config.yaml
n_head: 9
n_kv_head: 9
head_dim: 64
norm_place: "pre"
qk_norm: false
attn_scale: 0.125
parallel_block: false
init_std_qkv: 0.0296
init_std_o: 0.00523
optimizer: "soap_variant"
lr: 0.0039
warmup_steps: 200
decay_fraction: 0.729
doc_mask: false
Each number is 50 + 12 x the weight over the matrix's rms, rounded and kept within 0 to 99. Layers, rows and columns count from 0.

# layer 4 MLP up, 2304x576, rms 0.112, rows 585-618, columns 96-191
43 48 35 45 48 45 57 52 41 51 50 50 42 53 59 47 50 53 61 46 60 48 69 42 66 64 59 45 48 57 32 52 50 52 54 51 46 78 69 61 58 35 57 53 71 46 43 47 48 48 35 47 58 43 43 62 38 42 27 60 35 31 39 81 51 62 46 66 42 74 50 50 43 46 63 58 39 62 67 31 53 43 41 56 75 58 54 60 45 68 45 36 56 55 51 43
60 71 68 37 63 57 44 48 68 69 34 69 61 57 54 81 36 39 72 51 46 33 40 51 47 32 57 36 44 58 50 51 52 52 50 37 49 57 31 53 41 63 42 47 77 76 58 43 54 71 50 52 72 40 54 62 56 42 66 48 55 53 50 58 65 62 50 55 60 56 58 42 51 50 25 53 61 61 32 38 61 61 33 53 31 64 55 52 32 44 46 34 17 32 62 72
42 58 45 54 58 37 45 59 60 49 44 40 41 72 51 43 41 49 67 64 66 51 60 44 41 65 43 46 52 50 47 53 54 56 60 45 44 50 54 51 50 51 51 67 45 56 47 30 33 56 50 40 60 56 51 42 54 40 50 57 51 57 57 34 50 46 37 74 34 63 53 60 48 50 50 65 59 42 52 26 64 20 39 41 39 31 44 38 50 19 66 79 49 65 42 35
51 59 45 53 40 26 25 31 57 55 50 37 41 54 62 51 52 52 39 37 41 56 40 47 38 42 30 47 42 59 56 45 30 48 47 53 46 52 47 60 52 48 63 39 46 62 48 61 52 55 50 53 60 63 64 28 70 49 71 61 65 56 51 72 66 52 53 26 59 54 67 26 58 87 46 66 58 33 82 59 54 37 78 43 35 33 38 73 26 45 44 62 57 40 49 49
49 45 69 60 42 52 46 62 63 43 41 47 46 61 61 63 57 63 54 62 62 54 67 76 38 29 57 53 45 57 21 35 59 51 61 36 35 42 57 51 35 32 75 49 38 29 45 81 47 56 29 29 16 60 69 41 58 52 39 55 60 47 42 48 33 47 45 69 50 52 42 52 47 49 44 37 30 47 54 57 51 53 70 82 27 52 38 59 39 40 38 57 52 44 58 33
51 57 29 57 39 50 53 46 63 30 73 45 57 48 57 49 61 58 45 61 42 58 62 44 42 60 27 41 80 48 52 78 56 48 40 72 44 52 53 56 76 59 42 67 62 58 65 63 52 38 59 40 37 44 55 58 45 40 54 50 48 59 33 48 40 53 65 34 54 65 49 74 48 16 55 57 42 37 45 36 58 62 22 50 41 71 28 44 41 32 58 57 57 44 43 55
43 42 46 54 50 35 59 53 51 40 77 44 69 71 53 42 42 70 63 56 61 49 46 53 51 54 33 53 44 80 52 63 38 31 59 65 30 29 44 40 61 44 50 53 40 50 44 73 59 43 54 54 49 56 42 58 53 34 41 47 49 41 35 51 42 44 48 67 55 48 59 47 43 56 48 72 42 28 49 34 49 39 34 61 49 52 40 70 48 40 54 45 65 42 53 48
60 54 37 51 54 59 54 65 33 62 36 56 35 43 39 48 53 39 50 41 48 48 61 53 67 60 46 52 61 30 61 56 52 55 40 52 49 59 52 40 62 56 59 64 62 58 62 55 50 36 50 29 45 59 51 48 63 28 63 96 39 43 59 71 47 43 50 57 43 51 62 58 59 49 57 47 57 50 55 62 51 55 29 72 54 53 79 73 31 46 43 55 37 61 75 70
39 44 51 37 45 40 51 78 46 33 55 35 52 46 45 57 56 24 45 38 47 33 49 32 64 40 52 57 51 39 51 21 39 50 46 33 54 62 48 39 48 62 36 66 39 57 68 42 47 45 37 38 27 52 67 42 43 72 44 59 75 35 30 52 53 44 43 42 47 62 66 51 43 53 22 43 44 52 34 25 62 64 39 43 51 51 38 32 44 45 62 52 50 45 59 55
55 68 66 40 46 56 76 50 49 40 47 38 35 62 48 52 48 37 36 44 43 66 47 43 65 66 49 64 51 48 35 47 43 59 37 56 53 58 44 59 35 50 53 51 54 47 37 28 45 47 48 36 57 38 50 46 51 42 69 75 46 46 47 48 60 73 51 59 45 64 46 36 47 24 45 11 52 37 75 48 51 58 53 52 38 53 39 36 49 48 59 64 42 53 43 54
64 68 37 62 34 43 53 33 64 47 67 43 44 55 53 56 47 63 31 37 64 50 54 57 50 42 52 54 53 41 58 62 51 51 72 26 41 55 40 38 35 58 60 51 59 58 65 53 47 60 38 73 54 32 48 43 52 49 54 45 47 50 59 35 58 35 64 70 45 58 46 56 53 27 64 82 52 44 39 36 53 69 72 52 56 48 58 63 35 60 51 39 50 38 52 61
54 41 66 34 50 37 41 55 60 63 47 50 54 51 54 56 44 64 40 31 62 47 32 53 36 49 42 51 47 48 52 51 71 66 45 45 48 53 13 42 62 45 55 65 51 54 54 35 52 31 38 63 62 51 51 50 43 51 52 53 54 42 44 40 43 74 57 44 52 48 44 49 59 42 62 39 44 51 54 50 60 64 50 16 60 50 62 48 25 31 53 36 64 48 40 55
59 49 52 53 31 51 47 44 48 43 56 68 48 44 46 49 62 35 61 47 68 32 47 47 60 56 62 60 73 27 57 31 37 49 25 58 31 50 61 69 54 30 53 35 73 60 64 56 22 78 49 63 42 38 47 38 51 44 49 36 51 54 34 40 38 65 65 40 41 63 59 36 40 54 70 42 32 46 72 58 25 29 76 47 41 66 62 39 43 67 60 59 53 35 48 34
63 46 51 36 48 54 35 45 44 36 36 53 53 46 46 68 63 46 53 57 49 32 46 51 45 60 45 40 46 41 62 55 58 40 45 51 39 48 37 32 47 30 49 59 62 52 60 51 63 50 41 58 52 68 47 54 36 20 25 61 49 39 48 35 40 72 20 52 60 40 35 43 52 58 63 50 44 36 53 54 50 58 25 51 25 48 52 28 53 64 52 77 49 42 54 47
70 62 40 52 32 68 30 32 37 49 59 60 46 63 39 56 67 38 40 42 77 51 83 60 45 28 36 44 57 40 52 47 40 50 62 72 57 64 39 65 52 61 47 68 51 44 62 49 30 50 67 51 59 60 53 37 49 44 41 43 60 60 41 52 69 51 56 49 60 66 53 41 33 50 55 43 44 40 48 51 35 48 43 40 47 55 42 55 63 67 63 45 49 71 62 53
50 61 48 66 66 71 40 40 44 70 46 34 58 49 53 42 62 54 40 48 47 76 76 42 44 46 32 70 55 46 35 55 60 46 52 50 36 55 63 41 55 60 87 61 53 64 47 42 59 40 48 36 68 57 57 50 51 39 41 46 70 49 65 61 55 32 41 38 45 37 59 41 50 34 78 49 67 51 53 63 57 26 45 37 56 24 32 52 62 69 49 58 38 29 66 64
43 43 44 67 66 40 31 46 65 32 41 54 44 60 33 43 41 55 45 64 56 61 36 48 29 58 27 53 64 40 35 51 56 47 77 50 51 58 39 49 51 38 57 51 51 44 37 46 48 37 31 29 50 64 38 56 62 36 73 67 44 35 60 42 57 64 44 48 57 61 67 54 67 47 64 52 58 33 64 72 41 61 49 38 46 41 43 44 52 36 54 58 43 62 46 66
69 43 76 32 50 47 57 29 44 41 65 47 56 60 36 67 66 56 44 28 52 54 50 50 58 55 25 49 47 66 62 48 32 54 81 55 45 39 41 57 48 34 59 36 58 50 59 42 54 51 60 39 46 51 42 39 49 66 46 46 28 35 48 66 60 45 51 36 33 74 44 54 41 59 26 58 60 76 52 56 58 47 37 64 55 68 55 30 56 34 43 38 60 52 60 57
53 35 55 51 45 46 71 67 58 42 67 35 51 69 47 46 53 60 66 46 40 66 56 63 67 52 61 60 42 44 48 61 41 37 73 41 49 50 49 53 46 55 35 46 52 33 34 47 55 46 46 49 51 58 35 46 37 35 57 43 32 61 78 48 33 59 52 61 48 46 37 59 64 44 50 40 51 94 61 54 39 57 50 27 54 63 44 48 54 47 53 51 50 41 58 67
28 40 35 37 50 41 55 48 48 47 43 41 54 40 66 46 51 63 38 51 37 57 62 42 38 41 43 25 62 38 37 44 43 62 56 58 45 42 66 39 30 47 48 37 31 58 53 53 69 60 46 47 24 36 51 38 72 52 65 67 49 51 45 28 61 32 53 58 47 47 36 70 49 45 45 48 36 55 64 52 45 52 52 46 40 76 65 52 13 43 54 56 62 65 49 41
45 42 40 65 70 74 62 52 50 57 54 63 60 45 56 50 42 29 47 34 52 59 50 33 60 48 43 34 52 48 57 80 54 66 42 32 71 34 41 44 46 51 50 31 50 58 54 53 65 33 39 44 47 50 52 44 49 45 47 35 59 26 29 74 70 65 33 59 46 42 49 49 25 61 38 42 48 38 50 35 63 65 42 48 57 64 50 37 56 58 52 49 42 47 60 39
67 54 27 44 26 53 59 53 53 36 57 39 55 48 61 51 44 60 50 21 51 30 43 33 40 35 29 52 46 56 58 56 26 72 64 30 49 37 49 56 44 60 25 47 49 37 50 53 69 76 67 35 59 47 53 67 51 53 57 48 66 55 42 43 58 58 41 36 48 49 59 66 54 60 53 43 37 47 65 46 40 37 43 43 54 51 52 51 52 52 33 36 47 52 50 53
59 83 60 54 47 57 49 66 32 69 45 47 70 62 60 49 70 40 30 33 44 42 56 34 31 44 34 62 42 69 44 67 55 41 50 32 57 51 46 48 43 30 57 37 55 56 63 48 51 44 50 50 64 51 53 44 41 41 22 43 46 37 52 23 44 49 57 45 51 68 28 44 54 47 56 44 64 27 42 43 70 71 45 61 58 64 66 54 41 43 41 52 51 41 51 55
54 60 65 43 62 62 52 49 70 49 60 38 62 70 41 62 54 30 42 52 58 49 52 57 39 35 43 39 49 45 62 47 27 50 39 51 50 68 50 56 48 60 57 51 55 50 53 28 55 59 51 43 65 36 48 51 38 76 68 54 43 53 53 66 17 40 64 58 53 42 48 45 61 54 59 36 57 57 49 55 17 38 57 43 58 82 36 63 31 41 29 69 61 72 48 61
68 66 29 52 41 49 59 58 58 58 61 51 52 27 45 40 40 45 65 54 53 44 64 50 57 41 48 49 62 53 69 50 78 36 30 47 61 54 41 42 62 52 57 45 54 61 65 51 42 78 43 66 62 40 38 60 60 46 63 64 42 47 58 43 54 30 48 46 60 35 44 34 43 80 55 43 21 63 42 51 61 56 43 24 54 37 50 37 52 62 57 42 42 30 62 45
26 41 27 42 31 41 54 39 57 34 48 49 55 47 47 36 67 47 56 44 55 43 64 43 51 45 55 47 62 60 51 46 52 52 37 68 28 47 54 70 27 37 57 72 60 59 34 31 58 68 60 62 30 53 65 64 37 47 61 63 41 45 54 47 53 65 56 51 47 74 15 40 46 57 62 57 59 50 52 43 49 24 53 41 68 38 25 46 51 39 23 39 45 56 59 54
58 39 55 61 61 44 49 50 59 47 56 71 45 55 59 46 48 60 51 50 46 44 58 50 67 53 62 55 57 57 61 45 45 64 53 48 41 45 33 57 43 57 57 58 52 44 42 54 42 63 57 42 45 50 44 60 32 74 49 54 49 58 37 42 53 45 41 78 57 39 41 18 63 43 35 46 33 58 45 27 52 42 44 54 54 42 43 32 65 37 53 50 35 56 57 53
46 32 76 53 56 33 42 39 55 45 26 57 55 74 64 51 60 85 41 55 57 46 47 28 38 38 34 54 72 47 61 46 57 39 37 55 62 46 48 49 78 64 66 47 64 57 65 62 44 42 59 56 58 47 45 47 45 64 47 39 41 61 42 57 49 55 53 43 58 54 68 54 38 51 50 35 49 46 55 67 34 65 48 52 52 47 54 47 52 41 70 22 30 49 42 53
59 47 62 72 48 73 38 41 28 50 56 52 41 55 42 65 30 75 58 44 42 53 39 63 42 67 50 69 50 47 34 48 53 32 55 42 35 26 25 73 36 58 53 55 29 34 48 57 43 27 57 46 56 51 62 31 45 56 56 55 48 62 38 49 55 53 58 18 29 50 61 44 59 46 39 56 48 61 64 51 28 50 48 60 44 49 45 55 55 66 62 78 53 24 29 63
34 38 50 40 62 56 50 46 31 54 60 65 37 44 31 67 56 55 48 41 62 43 32 62 33 46 43 47 52 58 54 20 46 29 54 58 62 42 63 61 54 51 52 46 56 55 45 43 42 45 54 71 56 40 57 44 52 60 51 47 43 44 57 31 45 64 37 61 50 40 54 39 63 32 47 49 43 34 64 38 35 56 55 54 62 36 37 68 50 43 40 51 80 60 56 55
65 62 50 57 58 56 55 63 42 58 50 55 78 22 67 58 48 52 38 71 78 89 32 48 38 65 41 35 53 57 62 68 64 33 53 44 69 54 76 54 52 40 42 42 37 57 57 61 53 37 50 47 47 57 39 41 46 44 47 67 60 47 23 55 39 56 79 61 39 43 64 27 59 61 45 45 48 46 61 75 40 44 49 56 71 58 45 60 80 42 51 49 45 58 54 30
57 20 62 30 24 57 16 49 50 33 57 41 32 50 64 55 46 57 55 36 58 38 57 45 68 64 64 59 63 39 58 45 45 50 43 48 60 37 55 51 55 63 20 48 53 56 38 49 58 36 51 49 48 52 50 56 52 34 58 35 56 53 45 25 50 53 60 50 51 53 62 56 74 57 48 66 54 63 69 61 78 33 63 32 36 77 37 51 51 46 45 46 53 41 43 70
61 56 43 63 62 34 51 57 38 32 55 53 54 69 80 58 50 42 51 48 47 66 72 19 45 60 59 48 39 58 59 62 65 52 51 39 59 50 50 71 44 53 58 69 64 58 35 41 85 31 35 65 43 50 69 37 64 52 53 65 66 65 54 35 55 40 50 59 51 39 49 56 58 52 44 49 47 69 60 50 55 64 35 49 53 52 28 45 58 47 46 60 61 83 40 66
67 51 48 48 57 19 48 47 51 55 51 43 46 56 65 55 29 71 34 55 60 63 72 47 43 64 54 54 27 58 57 46 58 33 66 44 41 53 60 59 79 55 58 39 85 25 52 47 43 57 39 42 72 49 47 52 67 56 55 41 48 46 50 41 52 48 54 61 35 38 33 49 42 42 31 27 32 42 46 35 62 42 63 67 57 54 72 46 60 62 47 56 65 52 40 50